config.toml
n_head = 2
n_kv_head = 2
head_dim = 64
vocab_size = 717
rope_base = 10000.0
rope_fraction = 0.25
qk_norm = false
bias = "all"
init_std_o = 0.00652
batch_tokens = 16384
seq_len = 128
steps = 5868
dataset = "wikipedia_en"
Each number is 500 + 40 x the weight over its row's rms, rounded and kept within 0 to 999. Layers, rows and columns count from 0. Numbers have three digits each. The size before them is the row's rms in percent of the matrix's.

# layer 14 attention output (transposed), 128x128, rms 0.251, rows 8-63, columns 64-127
115:480514467506557503526461578480443482569526469487407447450544524506495450437512516590461495447541547480542468463525505512529567560438475453411569484449549543471500575505498477551457470498519477
089:541412526475557501538492445510532530522483571519645495509481425481476562527501568508467543473532505516491571521527566509478484517466529488503548486521456523501457543538557511489465474464505468
099:459555516493451520496437477502527511476555499491537503480503518409455476525464529553548426455513478514503566518472553420492487521476509561501560532485555520451523510449523527451631513483595542
086:503524460444518467426491447527550468549476498491539529502518507514497535483454482501444485452481583506470517431462556482435437505545480486529540577497522536430507451570549496455475529511505517
093:464440543504537467476500474507519515515486502476494543420458501493489458538450454452484500626532591531415487537466564517564456545511528533526432529500489546470509472540522536484485468481576477
102:465485438481545476461441543475495499518421485561508486501536514470513486458577516503520448440479457413472448484462441489505433482575480514469537474485547503506410490512471489417442517428429457
091:500517513508496499486418510494472504432461508473565505540523486483525586475515443510479531469536495475467530583460486577425582581512525503550453511444561534469514380492465504525412533467493477
084:482484423480471559488409461414501562465477458523436505516529546531515451535499487498495469497519464521530474493544537481509578456527489508512536438504518494447362535546491481563472495498550493
086:578484494523466479501507487515518474462510552516477453556522529553503525521561522580490510499556495446566484467564426550519599519542559494511526516516513501496522563520550575466533470519466475
097:478506516536448538465515386546567512494511562498507481537437519487582445504422471519516517511409570479503540545501525493511487549553501480497583490542513464477480472482551499567470485500464505
096:550561525517440505411528481490466475499435456490583558455495538431498502509448568493457557518475490512516517523502491544488558555519497486542458431497451529504500561501486536526450500549485507
085:562580514557529474543486508554453482451452481509487616473488508472514445502527507521508479476431473494465503387432531460509449519582596535516519504472550539513471494530455504486523558490432512
099:513502456521562513481462520492527555527494471483467474541474458484477542475444483485476423579451476537499540512523508517487456570475524495555530464519465558518515549547454485495534515517472466
088:517451428516506500468483437547535536494497496476507521598544579457483574432522552518529402521484529522502471448501518476480503513445520453520605477475448504541531522477479622506532568475500501
092:457478436448534476518482506524508546564496467489474545574482540500453499451424493468548485532504504465561521476499629480552490545429493481569429503478473475461476463549498481488503478501487553
090:486531540580471506565476526431531416507465535516426602467533524506485513491605525503501515523478513533550496530440504572479477492513475453484462518531456530463552522486496496591505533473467428
091:540502488499518507549470411428453445485585552450489523473444493490443518514509505478534491515517503547550571546520513483518549467503522456441505504493495540532454494449524536531446468453522465
108:548510440493517525546511531488513439490456498535420424536527496521516583420611560491533508528498513464494505542484489483474463539519475499499514483404420470470429534498495497487484500571538539
103:462502577480559404514505490543406482489522527501553542578483496540498487529509553419547505463486486506545466459454458576424566522508498545516506459441498449509467415506519479487499508522469550
090:523524451523513454552437527466448504516523514470536493600452484512497518484605511484532492502494524506496474502555593499519529473438486560502497518501475465477540523429487535536461423446543437
088:465562509528555530462470477450563437552546548477482488488487474535475448520496503492535542542571473517524510532482487512499498500430448490540537468457497437502534483530490522438458500458465424
103:518558487479429475492474527466508524471452468461566494423478553489448562534522479502533487525490541490502504519400453460559530391500517474494517496498446543483524551511555491483473497530463495
096:499547570447516466551578522505544445434495439472464568493498519531414474527451534531551401504497491521530563470491531488438525469457508475502439506535528476523555457575463561400539470521478511
093:536477513471515454559479544490471491499510454503488533471449459499515534529501575576517514584502421502491441486500555470537502524483471507429442535531497521457470500594492469448446479546485545
096:522466506517448475443588493471486568533412536490558589485516450496457409468408505472513503566535490529544495448476561472510555498539521528485505565495538500495524458444532444502505471437464562
100:438493536475422552546544478545489541522539427545490434538545430485522432522509517518435480569486497418462501494528438593510461497535485571500481524536497453492526576473532574560500431517451530
104:538478468598600405477541547547485546460472473463495496525455539537488560483517501530510564561501454482481467452506456498541529569485539519565448552534511539477477445457467442565489566469544521
098:478559495561467544558457468432569518451507491511409481505402492583558450471486503419498460532518524531480470518465453467471480524452480507541473443483509493459538526523548506472508441472552466
095:535461560584542488525533521461415449527436520499570469467475503440458471426475470506551533504436505508536510461480460512461602490453482490481471534484583517499529475507566502531446531446458510
088:490510515521493514455508463535532498468478409487504503520475494509474549491608518480438491520503526529547450553496477524434457566482470504607410558509453553533487503518480455539552519551510474
102:466444443505594546490464491506481473588440551492488544468494475497494540519478485490505532541563434505489470487544548493508503549472525508527451459540428466485510546539532468484488475555530583
090:470506530541542414547531475475534570527553497504488578431534431526476582522420471469501513483512495553417536471463479492510542504507564498500485493513451548483559475580578477479536505434519499
106:491469560511432494525489478543511535482431524465502578538582495465476476488479550516564509464512534523574450504384534542457434482553488470547462528483527551583446508513514463540461496542510516
094:514479537519522464514533515522513563463519534548468544580430450528482479480567448528537539559495492518471466538593472446522499511547458531541524490485575485526513491500517567468532530568436548
094:495517474420512480575514435543464454436539470507468515499390536471520426575540395556506552506473472553498450564475520529495563501541575514468509475529458546446496538485491521506469567482502496
098:478544489468573459497483474554491503502530592502512453431366517534555504500428572538453463556474503475511509531542571515482550537529517488479445497464611514515442485459495431497421528544513542
101:550486540442456428488483490507560497539504370514544509527450444512460467535487594607492486532480514519527499540454472435537416481493504474504539541457515434490461550530491494447484483556505516
094:553525466490567529480529516531557477538446503457580507518442558503589462521516540511500497485527555500505478537544538549444563505551517559537394524622524502508532537488490521518441533470462526
093:495463531468541539475470479474472484518444544541575421438498481498498511507426488583512506498442403477494512548519550482470504474538462444457513544506559554511418480553513495570431486527534485
096:508518553533511508456544500442489530568478503510476544515518525514450585519492495525538508462476555563504487446426488498463446466478521458478494478519504538500521493410538507448483626502460485
100:546510483476562459490540458449505517524506479509509522541472523508476496484402532528527570509522551529541501477432463527528485472458544468490482493511575432455587497497478447452519464485509564
103:518540433583417543506491430551528488449505551530473502513555502574527410482521525551482548512493514473540516554481511501566484472508534501486557494417537526461501446465462554419438502457439523
103:525479416391453511491491517498536448454488506537487550570509551506501439432526441536516484529525468469543460509421512512490468599503491460509556458582516516573463471492513482455553502562521538
096:511475455511454579443515539515483538508524500508495491506523498524514579492601567564537543464486512487448451461524528446484625492476420524528493520429542457520510476513533485445424530594472456
084:469515525586517549517510552526554498505484467524361526483481469482496483473508408494541444480455541566467496551490459475467498583512535516499467497537553569493542569508506551405529519506448511
094:514479445520491528456438487509489525599509483518520476513453560536514512512464604548520496527555433482576462464589520489576476542396554511542515406475470514462517547532526512506462517449524501
099:464583474561451454498541482483504553515539496548438548473491515507478540522508408484513548572593464536532464477451529492548485448548497485557472511516475505513494468454511445499555476518475553
092:585436486493597441431456504544492548461492432452504459491522514504526490503459522501456545455490564543462538483499494499466528526486484460539535456474534500524532532493530485509539479525476529
088:507514481510463433594497463473486456480529477548501491479475495441519554505380467504486524489416476524514504512494486546479483507516562466467451498583488501513465549464500486510520464580467536
098:454508535510500492470515463500521469429507484449538509557449418482509539483503427501484525474492538479545548518531510482481446462507533505538520527573484504427522467585464444497485479415525536
110:431510484443517499439509501524554482534436483524467511514544435454476518464458505582436526498542623564572526546532489412502554523488491544543492494530606545495494552587521491495520505490482515
110:481462533484501452537591434475545479524494575519554507477431470474420525458395486530499479444473464532507476453482540486541420473451537455534467494525451486406429541514563456493524470439449496
094:498448538511460474526509470544481484476464426455442558532457447504473446497478559520517534500488501525542492500562431488503487474488357482418590494515426505429483455561503398467446542452523473
109:483477523536437536470514550583493493458435529457492486460456520569477470510401542503484375515468529477477522536514530509527478598479483521498438494499510503508542537456543511531546472516521492
094:510493466505537488442470524449490585542536487546499514492490455533476465504420486469491456539512505558492456449515435460554461488500507494509461476519510495537509514481505470508506486454514534
115:486558507516453537519521527550493482447524486505516419498551523549460497478555521485545442521521483515514541432516389444467453462549584489605500497443445496590452545561526567457515446502518452
# layer 14 attention value, 128x128, rms 0.286, rows 9-63, columns 64-127
091:517585485510521477471562528520486541572566456546486526570539508454485462569509486505432471518493453499492510457495516503549519466553430430498448566426504496484493494459505535479464455476506513
102:459568524521446538411438514494462508452526468438527521524433474454530538526496507469459510523492535434489492493434547502453502452450485454489386510454507535512484485487531470519534560592440578
091:458483438537505436438488536520485523448583447526479521550455502522470491541497480542489452506429465578457486490522507471520527443566434532458463561501502478566512490507530561549525474501462590
095:439585496540538484476455509492505509547483496461416527517533504595476534480426581579370475523503550508454484491488535508553534443531399447465574490486517432536425502569547492510521489523574454
110:477411490447502530450542575560460527516515512521444553505463528511463449549596492480458535552581449515476424514543522488517434494523503503520517478489517502519480517459463487521485510488409537
096:498427492492480555500466549541520477464479477571481416470520478471478547482543561443545502484477512525510516518600569520515580529547498550561495517498551451585578519496479450473496514462489510
086:501505433492500513528494526517509456465520492525541497588540479453501551573491465471549482523563525521509444502534450547444476519487545518537487448531418563517528492566439474450481560471500480
092:545506471488439540502555530441504448504509453519439543509526529473463483489536564468523520471474427445491514571517528502479463553471528501505507487556551409455515487506473487471483577592485497
105:499566561553465563507506520522485441431533498471487431480456498543440520535480448532471434427509542444562515532559459452479439437519475495592444455514567500449521531525528509557561515519507461
099:475508501493541545493448509493493517483534483495527559523518461585493474455439515476428456549469456504498442474546522553568537524551486451492562432530522460418479480474529486538515513514528520
090:558557464525517458458503517496551512493467496440468468432538558481467510474504552455470475478580459499531503441506463492494443503519451503554463467417506483477511531547490518600520551434483612
107:492469494544566562529486546524512529492513568520441489471482518466501557488503389496439449453568528557434482493511403470474556493560468552476477577554459458459502424426464546572500537552471442
096:451535548496452467508469580513453596503480492537487529596471473464565558438559467409440526516539441506412550539505558492505478499486481483425534459476566558463495476444466533515511503524479463
091:499566490495542435531498575496482484445529523555489438517506501529535517569544535489449613518426589461509460429389494505504459507581459473523529484542521476473541488444467490487443507480421458
092:477453462505575458469470477551545490563508586494462500469471515511529545551457510509546456463499420610544505503564479495535574423466502498452479498519392463529476490510473457475601460472565537
096:525496525503451462461523542438517486537526503488520495546477484446574536545470490515482419443573558469453518532428516489537526483457545489543499460470440484452517518513559505526504496519510489
113:527474502412520496497505612495465561488491536568499528510474495500479532489486530478574451503505416506392463519528535448483594528575566496498582453505468549480493536385518496436480476492504489
102:556499455518442566496487543474555521503524431494475487530481447474494440415504564440520506516513497507522506548489540505467485493544512546474540527411543480520568505496531549429456506504466472
092:499505536515497504545523467529517509515465495567541543576497489519491488494471425497523528518513492471452534430527485496499500392510516499475522496519518557541484573451517420446571496481502469
098:494469504595512430480553407448479557460496492447551551515492432521523471498373520572552492487536502500484501508453514538539570433504495499468488549514545527563474467538411498534470481468514477
107:478511460424456494498457467447508486509504470437487560572520496528444562539498531440471475522568552455482510486509535580434499554428484440491493420497450536471389523465477581447500451523528574
099:497533473551466440501522568453504491507510511506526479464459566480537519449529544434582472513543573508526490529543512502479511468480457483513513509442525443434428436541484475544553542503550563
106:496525528452561524450550458520485483489480506529467530445507526476417455481531517461536518509509510495537476462418521473574501512472485436461556538501487509490533482501488506430519456539512567
102:457487487528511449449503518492537480515503458496530507536510494514522463528433509506504551448500654417563498506505504480471550500524470442487458437459492447490474424556551505535546517520521545
105:433524553443473606528503484480594464514464529514508521402441478549520505489507537554488478415503463547530539508530493449474447493516500456592474465503486453472437487534454440526528469538536430
105:537489502498570509480509469448484534549437534510439493457501499459488563474582512430495543493438516461510494471520478542507538545540516525571450500517565574513537433515503484499454505581501514
100:534511485537557512592470461498515470475463564435536491470513525502480548491447458491499484464548496498515464489534498456515466467533587515515482498546523544591486516464471432504516563476529466
102:482531492489517442457478455497455488547478432513483471486527502449546464469500582483494524504547534481591564399577491550561550524579447519477487481508516498501496509502499509477483451453546519
096:586456526505477532564480544445566543529502616505441486470475505465531494456463490468524480493408496525529481504459514514530640508471568550523570547498457470457540495406473501523477508530550512
111:495499551584590490411497445530481504497454503507495492479548527514425513532478493548479538464473536495507461525472512479475527525561511409501472540490386514551524461531573500500582542485505437
103:487496486571541519547485488500490591515502477431510524456499540548566507578535508441486476525566524558493556476535573468477545469516422484515496567461505473578490446549543566503495504562486539
107:467480426514498442500519546528496526467446526467458432462503545422541505506487525463502492472504458508535598506512457519523544530522500479459509471461493396404469496504445461537492498448484535
095:490494564445444546560517542504437513476438472507448485535490483519482427538501493594531499460458549540511463589526482512508456484473470530511543534555434545468462506514446522445479477500493431
097:450532555553456547574545484455541457469535518431545441448563544494424580475531481531489472456535518552554499546483453500461486505470535465546530503523512465499529500522509485484437503506501550
094:561532472507552492484499417551488480461542505535531493446463505482432508524553433502447475486515533444544420493466500547508462526595455557516505525518516485472547487512533372455543502540496500
111:520544493496438527492455536485504485420503516548489547465462522446440471490521434454549510536433486468499399532569523496540525502460501513466478495481516507493491491525467556515499387493503528
098:495515541486489495511529455498480458499462539512497524491523455523487453538479523489481529501489505460630481526468476546592488525464503484524572437533519452524559497477499482509462459548476513
103:438452513462516476443550478540425457505566385491493518465449516452497476509449496480496498555530523528475524480464505451544612516527487516510465497500486512492504495462478463537498446532488522
101:497476509506495434459517509463471522499491460516462504474515537507523564475531481471491489510520481569437547519581561510545492499525480532398475587483471466458493497474461520524530490418466566
106:463502533505518440534438411509523503519459487481538581452502513469455532557516528509536513532492528431518472549521549548486425487520493412455523500429525523511465427568567508533524540438488516
097:463515501467485473540567517553496574449500526505505503514477481491570563559492552516491453507528493411531485557531490492512498553463461578552475419524621489528450551480500496479523473530472493
106:457400489502424477538496551516409454466507552489512491546473512503521432447548491559542531448445513597458507489509485536532454488523541506510520447485488478468511459531424520476484490547454505
104:560437483467455495528547480515477510438487498524469412485505508428506498486576469485543520525487507460511490469512466502507543601472576586517571516541530446527540541482472479430499446484495484
089:456485525496534562496501506555477473473489566429478496419508515475538565468512549525487489485532451527444486548550525456501589509470475495502496486556459516500415521521505519550440515554561490
099:534586531489477431519537511546398495468515531496471509526596447459482579531523437493536530504443486469551424506459519503521423485558503534508509543520471492455511456479519489489486529479407485
109:477509450474490507591480500438497544453489511426472500462529502520459523467448473515463429449475507491492506587450517526454477522444465483478461495456497468413493524522511551470494589493476509
097:519441533523466450490455574484466532510511430474499478488521481441464583496505512494461430530512500434554513549536520484516483466552498485488510418469457504580478483513569516581452543552507494
090:498556579474519612510449485538507489462457513489450502477540553476495469524473485423398497496529491499494573507569516473498516481489477474503519482544474427437464459494441498490543498549489443
101:500517496545495563485556541498555492487553534518505459450483534534526504505488520539525456504484494569502568487571488512399479497506433475522488518510502562528537543519562496532480532504547515
106:527524508518492437539539559443479458484552557480542467463428533510518507546474528554516572560433494511538489522522511491584456574619470511487531499532487470485564456449496499553504509468602525
114:428607435522522484450583457456502501515528431499506468524508555544517467540441470528458533526482504494546568500484480474517477454507471487532450508542454515449558461517462584479469477489492527
099:526557607492523512437547492511483498510523568511533510504481511485522480540603492518539479535492522598534488473539445507548520481475550475439481561556501565489539516522546518440425435483462531
111:487575553506494511448499382529512429499517530410527514485478504523484526470496510549465455581501545473530501469467576417510583448516461449499475483532497518484400471488508442503532535581530508
101:511521544523530504532501479529520525530457535467530532520510469537472583517444516538515491545548540525527496530469476507586466493582471559452502474480400488532508503541527565491466501477481454
114:462513508545453508490492467467507556555507492452479532495445426450483528459543463462520445398571443489501521504512474482457533489506552516573528481499488492465446520490560474573494538471518432
# layer 14 attention query, 128x128, rms 0.282, rows 64-115, columns 64-127
106:480422596514510413515532446477545505581538523510527559572523448466524535570561574535461463430529488470409469449615545582469538490490478549540491405492508486432426472535430539463490498553501528
092:551543472432590523504508534519433479568486417485512524524539455549514503519548448487486548511488545529476509538560562470527522347489580488539498533535465475525412459495530481512455521479436473
104:593539446516519493472478557512458559541501490436425519446528566505418522436562493492513552520529557497560483530490504483541490456492502491469535471424546576566542500484570445556557503494443524
110:528462461544433477495415558493499431476507512447560475483470466490502539460529498507468462470426482542527458427506517489528467525466514483540492445506474380554531522536514536474483520547515486
109:482507472467598429552510480483524482490448500502540505563412507472575539530489502488514412486484479515413456586537519579514475599507466532555523467501472524541504561516447560441437488479514444
117:496528550462484500519549416567553462449413517496539484552490534458514445533479462533495512468567517530481595584496509563493463530402435528526547520501482543458548449391544510494481441495485437
112:511528484532466575437479493536433519515508501491468451435561490571526504508512505489502565514456546499555496459492460457512524437504482499448473500445512487517521449543552480544528473516492574
094:515522489475490482466446484504415536462566497417501543536528421504506519448475550453534505517482483555553387488516523456486561556480506459454519478472421464528469505586506477506468528531481494
103:539530568497502483548470490562558421487458487456517524507524558506461515520545445476489513429490545512546585525547483549487560407553527523453513540589474533419438476453507493473422478593520566
100:521549515480456426525513504418470411453435446510522493484551489542514464445544527523444423495541482511572485405518422482508511538489542430567488513488458442497437551490470454512487525513516525
099:490577473470474474487538459456476523469469511484552538436510451549491458492445476605436569574443485475499482544550449501476531460532561470450466546544491528531451513452469529543521463470479494
097:503504477495420456475501452549527539481494443530455525549541451475519507492500487486497539541500485574428525565411438517465539555488458576526561493452468477597436512468475457537452399542481530
100:476547499494530464559518478461493495449444462509516543539504465546576530538478488531530498487538435517430522517463509603435510457475526534456497515475545504469518501583461549484498485484558606
083:514503521479506534493535473457558425531498511441456542359540541508507536600428513471488498512504512559496508501450543544504408463527520471528494439466509418464583463500496550475570557508519533
099:467507496433454524547518507507429565511489479543467479527416530516515568513533540470520494497524480534525474510503574452524473532573519533509471450515479505520451546586506436430480498492428553
092:484449548484571426430521474485435508516450517552509489510505464460532608492477520453513449504486537465440575502487441491491450512544480485490542522509530494475441471489502472417411510546483505
092:454448498510522551492539574504457514521539533563521448526507519481458552587433442497498529547511524506504525511560518492606530440399485436489446460544475464413579527501519548486563523494513516
100:567479523480397513490495561471430496433445475481526479562532464415523432528477474466460551436447518623505515491543451540469478476500407475487523449532482482539515486472565496494524499461488538
093:435514441552522394540503492490510502517556486444475535496402510491525523489580462508514485507428456496467413545423443501490546445517512495540496524406470519513497510557501477513529523484545454
097:502548490545460505490580521526550476456448509550516516496489469479457474514486481492516486497544483496428472559418500424596498499462517528496520547466560487412524531568498537477487476545540495
096:503493500474495531532516480419528508554541550544523524526482481462473492509530499515544508473471479573486474570539495504492450510463557461451529509498548584520589513428438465507472442592519497
089:533528510521542483588482469499455512427525514453500496504482536512507505463468495472532525510549484484497526506553502480484474560457451506501538499578457484506457497523521552480500569538505433
096:532532419507517524499539530530507545452475448537472468510505537557486495478503522507489494505573551460562527392535473507532470479505422460504593498460519484515498529546507482530513451447538467
096:451552486495462431495513529522506509496503436529455533524587524496449533507504561433497469451513500549494465566448533504450546480513519537466450505498473513542528406482544523499457523524456530
091:501561486478498617498432487532544451506502482569485465513490531521512561522541503460519506478543469508520480508493521494545548501503535422500500468526444572574548507511570522468392471510501444
102:532455514509482464554591465511540459491563533486440554548486446515479513506540476517572519476529499493484478508463567485494487503458484589545454480590486434494568548534466518512525501504501489
102:526538543425465437437476480473518467477442488513519464536439477509417531484513525540489529496494474476465547435468520430460524460515448484533497486529533542496473475539537472466513524532471576
099:488529505483559469458505464466558450464464481472494548508549501549529580477524507492558418523540483557543524453569512534435516518552531525415547480483489549523494510462429419471539485544587458
088:530513512466559430549546567555536593469508521492448528503497482543445509545502436495500439491470478485445489506499449484472443404510439470520494535525489492477470497517530489550488493484453419
100:501482493425517462490484456426473469550498488519476489599506528490474452593458550537401519495475446462506537491539515519527522540491487490379554455519559573496506575482455590503531471471506542
090:506509521474505480581545485503471486473448383534441543547568428512451534553484441500543558454523484508465495500548527528450525494544539471519443491484508494543488404492480467462587467477472445
094:446556499476514511518478512519486540506479526437484543546541487457506523471510538504535519555534480409438421468506506522486566489502466463542444506536422601482475498519578455541516508534542473
087:542524513562454554512435529485547466499546510585487518487463491454466532428541558486470558537537445543508464476525557499540639476479509530512427432447475532412450541484526548449455461459514525
095:525528486519546439500482431460507441489480495524521509508436468581552493524360570498486419538528481515510459453453514486516415497542516512492525484501467551507543482446515427514438457569498517
094:518484564556543479463489465515494446529512457495493483501469419510427549473500518531475524572466462534520522465529531549430499538465512473499523458562533489487452546531543457494496513465456514
096:520518469539495550534485549525543543479413495518512539525523534484580488524499544502508426546474520534529535492474512477512457585494487483458497484474445479477602454513539465514492429525465508
084:518490474600521458479539577491474470531499516471562572541473511480502536472528510558530479466532518467534500433519523491539561561499534508448502420495531536513450514474495463493464503497447523
103:478587505454535495544516466519505468530489496463554480592483422495628548520545466473545480564457485500517496449497480532531490551432471477543502559491495382454479542487537504472502545441454498
100:511494536462528466537521478502540465520536481532495578522528468431519415525512529508535486425526565532575561499529468578468574468372542468480521596464551554570440502440507494539458491477453475
091:554491507513546470528456524478513550426470514446536483479461444496416510501503500451539516526540521496506521446434535492523496566517567457517468537480470544512561539606492506507471483425501493
090:501505540536514523453530496536562353520547489462479505497446465484489487509474449437475482498395509570623452488450495471470441441479456543454523475559449565461469514521516512514535526543553470
094:480411544440475526495490481486416512530476543471578561499490509578510452479485523510497524448466450489519391459449480434522494516495514475444520587485441539486511520534486477590479521500491579
100:527520417477569533482473456527510528485533524468525444477496466520489537516513434479497500505479499508482496474530597479531502544498507501564561425469474535539459505507565582523491425524582475
102:581517439534442460503503528501491462473489439548529543531401514511493504542451454487443514459516475542476454440483589516470504532511504534485509559503510545469580521536489512482485460471453455
088:439530540454504463451514437441495439501483510537553525487500486505542515508442553556552485502529497509531439548471449572544487468491476465464519507493558532523450471500526542524491496438490506
089:521492485534469461450433563493515521460512515522535470500379504523479499557480494500618450513484387479488527468512547518450567510429541450591507501519539469504537505490468525512536474519543510
087:489481458540588540417532523444502471560520473516458515520511548529520469532558542509513507521440496449472469480605435588546507553537553540460456570468477517489474444570533541467494461512414520
099:493531481479446479538475476494514491544475459543547504513469450479394486480545512582493536543497505522516433508502585525524463473491495476547524504516469491520379463458459411468492531473531501
102:447469540488445572515557523530534471482479488504467495444507431497446490439550468488511449495430502488512460478495436428534470492537491517449492537574501560497493533503517478468532482501452573
088:444427487432528493528511444581426485470500467457513490499518482454544502508507524483538512508422508490460525493487473568524482549510425483527493528454593513505607513572495559485452533478493448
090:499476446483542539538547569496559545578558483555454454464461493505502519464518524478568604492452470470542523495508536419504467451511459507520492509586466525537545510495441505545464520467505551
101:453495515475517554471572520485516534543486540577423501545542467561536384497498485539425542520451505556512524484479531485523547466591469458483519499537535448453539478491541483474556528485529462
# layer 14 attention key, 128x128, rms 0.284, rows 64-114, columns 64-127
091:536464473528481527470534484454514432448491472483560474436483494508478429458498478473515494536494502484572513511436471530491452539458472492497483528525455556525493486497534517394515461440527451
086:475476501463484459476484519435493487522534492439493459487527475485516414514482497489506438488466496572506512466560594491510532429534484486477511428531518548478558470485411503504511539502477588
086:476480468508465554548453573520513553520483466461523469484445540497476440442542469460464489467466457485540453452536460510529502548515563502518563529518473471507489431494462536522508512495567456
116:505547452545513523441545446486509509413513477501512442470481508497502482501448495514583507553558581561462542541464534459498499464472392447520466526442511517560525476474521474462550445490493497
091:473530524474474489503565488504555543546540519522494544425484475443502557505462503491430470544482551458412512511547483460447479417523563513476513517448575467505459510472467550481499500431479520
093:525492521539501537495483510503484466510499476528553480502488418493504448490551522511464434447473554461476513503593491472456494441475523482492446511563415485399550463495522489428551510539522476
111:510518436512509502570457480527446476542446471507474512556519526573474540490597495451455476495496484511519452487503417539521562492461511515563558476481453471503393542570522537507465569531523466
084:488502530515484512513596537441494453542558552534515524467436503448549478525528588526513504462493541464459478521510503524458443439509538475487481547503493446549518507531490519489555499470531469
097:489471415465454472508468477476343469520477522474472497484457539538579489491571459515528486561543512498501552488518442522438573549443495537536527503515497486525439494530491450569467503527443522
096:549429519504506468545481539478503508426552486466501473587432501512550509486506470545488486472493457506454515475495432369502463509493492474483504470453513428504504510625403522519511472480497533
099:506489486476476533516506522533489472508514524539496571525530528546576457382570447556561542494477513440491447468548503532528495524473585480416509489503502481521483494483497519510481488548539457
098:555598488525524560524490511558485511544483530511533564592365530429554452485483452557517450555513496522512531498506518535449566461452519494522434543462486441477565576510490536470473493452476521
103:505570501501549560526471579502490492479538436526517532461518458556508527498568546532499502568435559483515495498538465528469536531423479491481512470476483461510500528511433542507501540362501501
086:482522512484501490459404472529504494422515487476534584440459491533514530547475491471488535516513522455483493611503519518484480476538445464510538506440561494518570403471513519465485521548522440
095:519550461543524524553497539479481441490490471527497494553486533510403555499479478515434409435425466487522583466447457529475498571543521496455531547480496565489470427585472500452522511586492520
094:575528501443480458587510520498510464565482556522473492491514495449490541472494512544528462544507475492474513541562409520495479462480523491440519488481522459453518560584505536508512549499489518
090:427435467537490477536539466517471442548499520532538432489492486517458477474491495464443531558489548533477521515459569489523442509529495526474539474498518530519481516424521484510462501530522495
103:491514564525450461428463506480420531472517554536456527517457539516514492506518472556497494516497496569441511521497438543479492513481421471523484506571502533511483540498579518543435430559472562
094:509455457529488530515521526569518566512587546542440516438459534459506469516521515544523458377515472562476406537518497547496561546546566506510487539481450472545481492566456502449512502452511506
095:500604405500481510501527513528527501494525492515517473544580485573527482499485488535497498518490532491489529512498522469456548525463550482447507437504479443548533500543494517460492505496522412
099:490555522477505530508479487503473477562498441471509476557524566505469457497502492428530486551515511486496414564459422513506493540486572503455504526523574555556457481469424492526480454547519507
092:472502519486513481498429528431559546553509424453524528495488412510498491495512433516506521474529492526421498483520563541529475488544466477521494538550387504475532569552485517512534478480453496
096:566512410556513436474507480433515487480525438510572470462547567493498523504475465543458559530566519486469476449505528486456479477424495500517477434479529559546481540538406470500516485493558548
101:519506484563450531520472533504432513509526547500514482441408466459498530487553413484512471475494506520460484531471430574488509508489456475560541461457507509570573456494502540449519553441513498
091:637497455481532507498553462465429465538527440478566516455448523533462434532503462542521484500540447534482539506508511458521531533498505521552504555494588530458449536473547526455489534488495427
105:524513574543516455434492501426509541458527469440551492574544555512443494576500551511479476605512521498472522452492537479494530477489503566479459502521460532497550471439459563509451538479502429
104:514527459532460517550484516450455482414552485441503488482459550483467493456474489555469514442593521457600504464567438496512525480457552454490497533522552457532511556609533448569522507502531538
104:579511546501526518486447471519475508462461467515488541456485556462443489482489487457493535580503446506425531550524436520539520449490478534509561522512499483530437601481459476553530474455475535
092:522541455495517524502617517496456481474475485463499551448525502468477511461504500485485493506490523520514536506508551479490522465542554446505507466500532460474489498479484520500553439513563485
101:390470537450536476479502572427565526450548528489500567528512509479550512517554460416520567535475451439558529510555475520559479528443445482511490539500534560480488497493469539504460513506497480
088:439541552515525528522515507433471485477449488485500535465530475505453491518558431505538547480565468509510503453415564550508519484598526481628516453551554561520496519522524502494482493468506493
095:394535432547421495496556538534506499522517442538507453484400546493438455508548556527483550481506452436488473447548541469555485491508610603546463471485517508492528509428513497468567437488468547
092:462468511469534450579522499550498508513536489571489448514499459439500492515425548512509529462458496555541536462486543479542534560518514512537545501550468488502493508506571447460484523528512417
089:594418528485523522519485550435539503534513501482506530467508551506523559480494581559461505456500483471471475539492458487485524532487536490567491429536560431464532555498491502547537525507558548
098:487476500548538455467468539456527535460481477462558540553548505580503565511506482494424588541488458533489426423608490549535567419507533507484469481452483439476491537576494470485501509534462496
098:545529480433518532513504479528525455508552473561585509474529509496525562491497541435478536513561491509505511479515455498481508580518388490585437479536461449530566441485472452522489543540490439
093:490435488528541453565547538557513483577513454466470520517513537445491566420523543538513491517393481442465474494423502437444540467544418501476526493495482517464491546550495503543459516539451504
094:502534498572539413543506541522461541499497540527482496441493490526505490519474480494402573509502514477421454488519476432485509463399488494449496445472492501510486470482474487512506493481448445
099:468468522418559558410473493433501478477515485472482476494555548433547540533474466443513505463544502583551494536446511473473515513528465447454519431446504498508490562480516469459527510474423526
095:521515454511471481558491544450491530500512472472528498495474487576464494516488511491466524445428501588547532518507553486515601507502564584501535536600588488568512493503500517523508481481505490
090:501434531489540451457515506475526409513621495473588522516467493463455515519511486465489546502596430523513508561468492569408487520468503529471511531571410486479549454535483495541497498479495535
096:464520470504531545501459494492537467468539537486523492545511446508479445505511593503460511476453430468546466487425529474450396573470533516472525562514551506469449560537504560529492497507534499
093:504520453494506499514560504495545402508464517518473539473406433527530527524461470556467501535447541526520482482478480539491466502438560468533457528545557461483537500468483568510492475531492480
102:484470513561493593527479443466484475429573506526476533481584525496509521511521469409476476530506508492501456531549557510444563454506449467549445530521466507490512565507473511488449445420506376
091:549478568524559474480526531411523532510496426588481585419482575567471552485498529568442516455502471562492539481472477495474448492522540501489479449516546485482475501466513429491506469464533455
087:519487514548449517498474463478532508443412533497527517459454437534424500520437451502476559418498575488572545466463452466480517493559514520521468428479503511546487561449482519503512449502497513
088:489454509471512573573547498498512509522513536417524538440496495509563545499493539497517559518475509475493500565488458550489488504419523495541479446433482563490519442434498584496509526530477453
090:501508521566505446490549521523420501431486515530469564441440471525513494539435486470571485451499518491421514475457511490494583459526531440421514467545605532436530510563487515495442513544547430
104:510475466459533461561530476454516502459477498500549474525546512536479466479482515477565499466567440472488548540453456503511489466464496597507476538563517517484487518572445506420547503507613462
090:517524452481456526534482574468545523502481413487451519455481484516488498517540511444503460527509535509486440499498587540480520470479502520462450489487450471510540476437491498564497497478536418
094:474465449539505524567446490529531489522488486436512488495527495482467436519473535447507448440562505511534556491468491482531548482513460528439476505528493589559448485516492479596476500551506487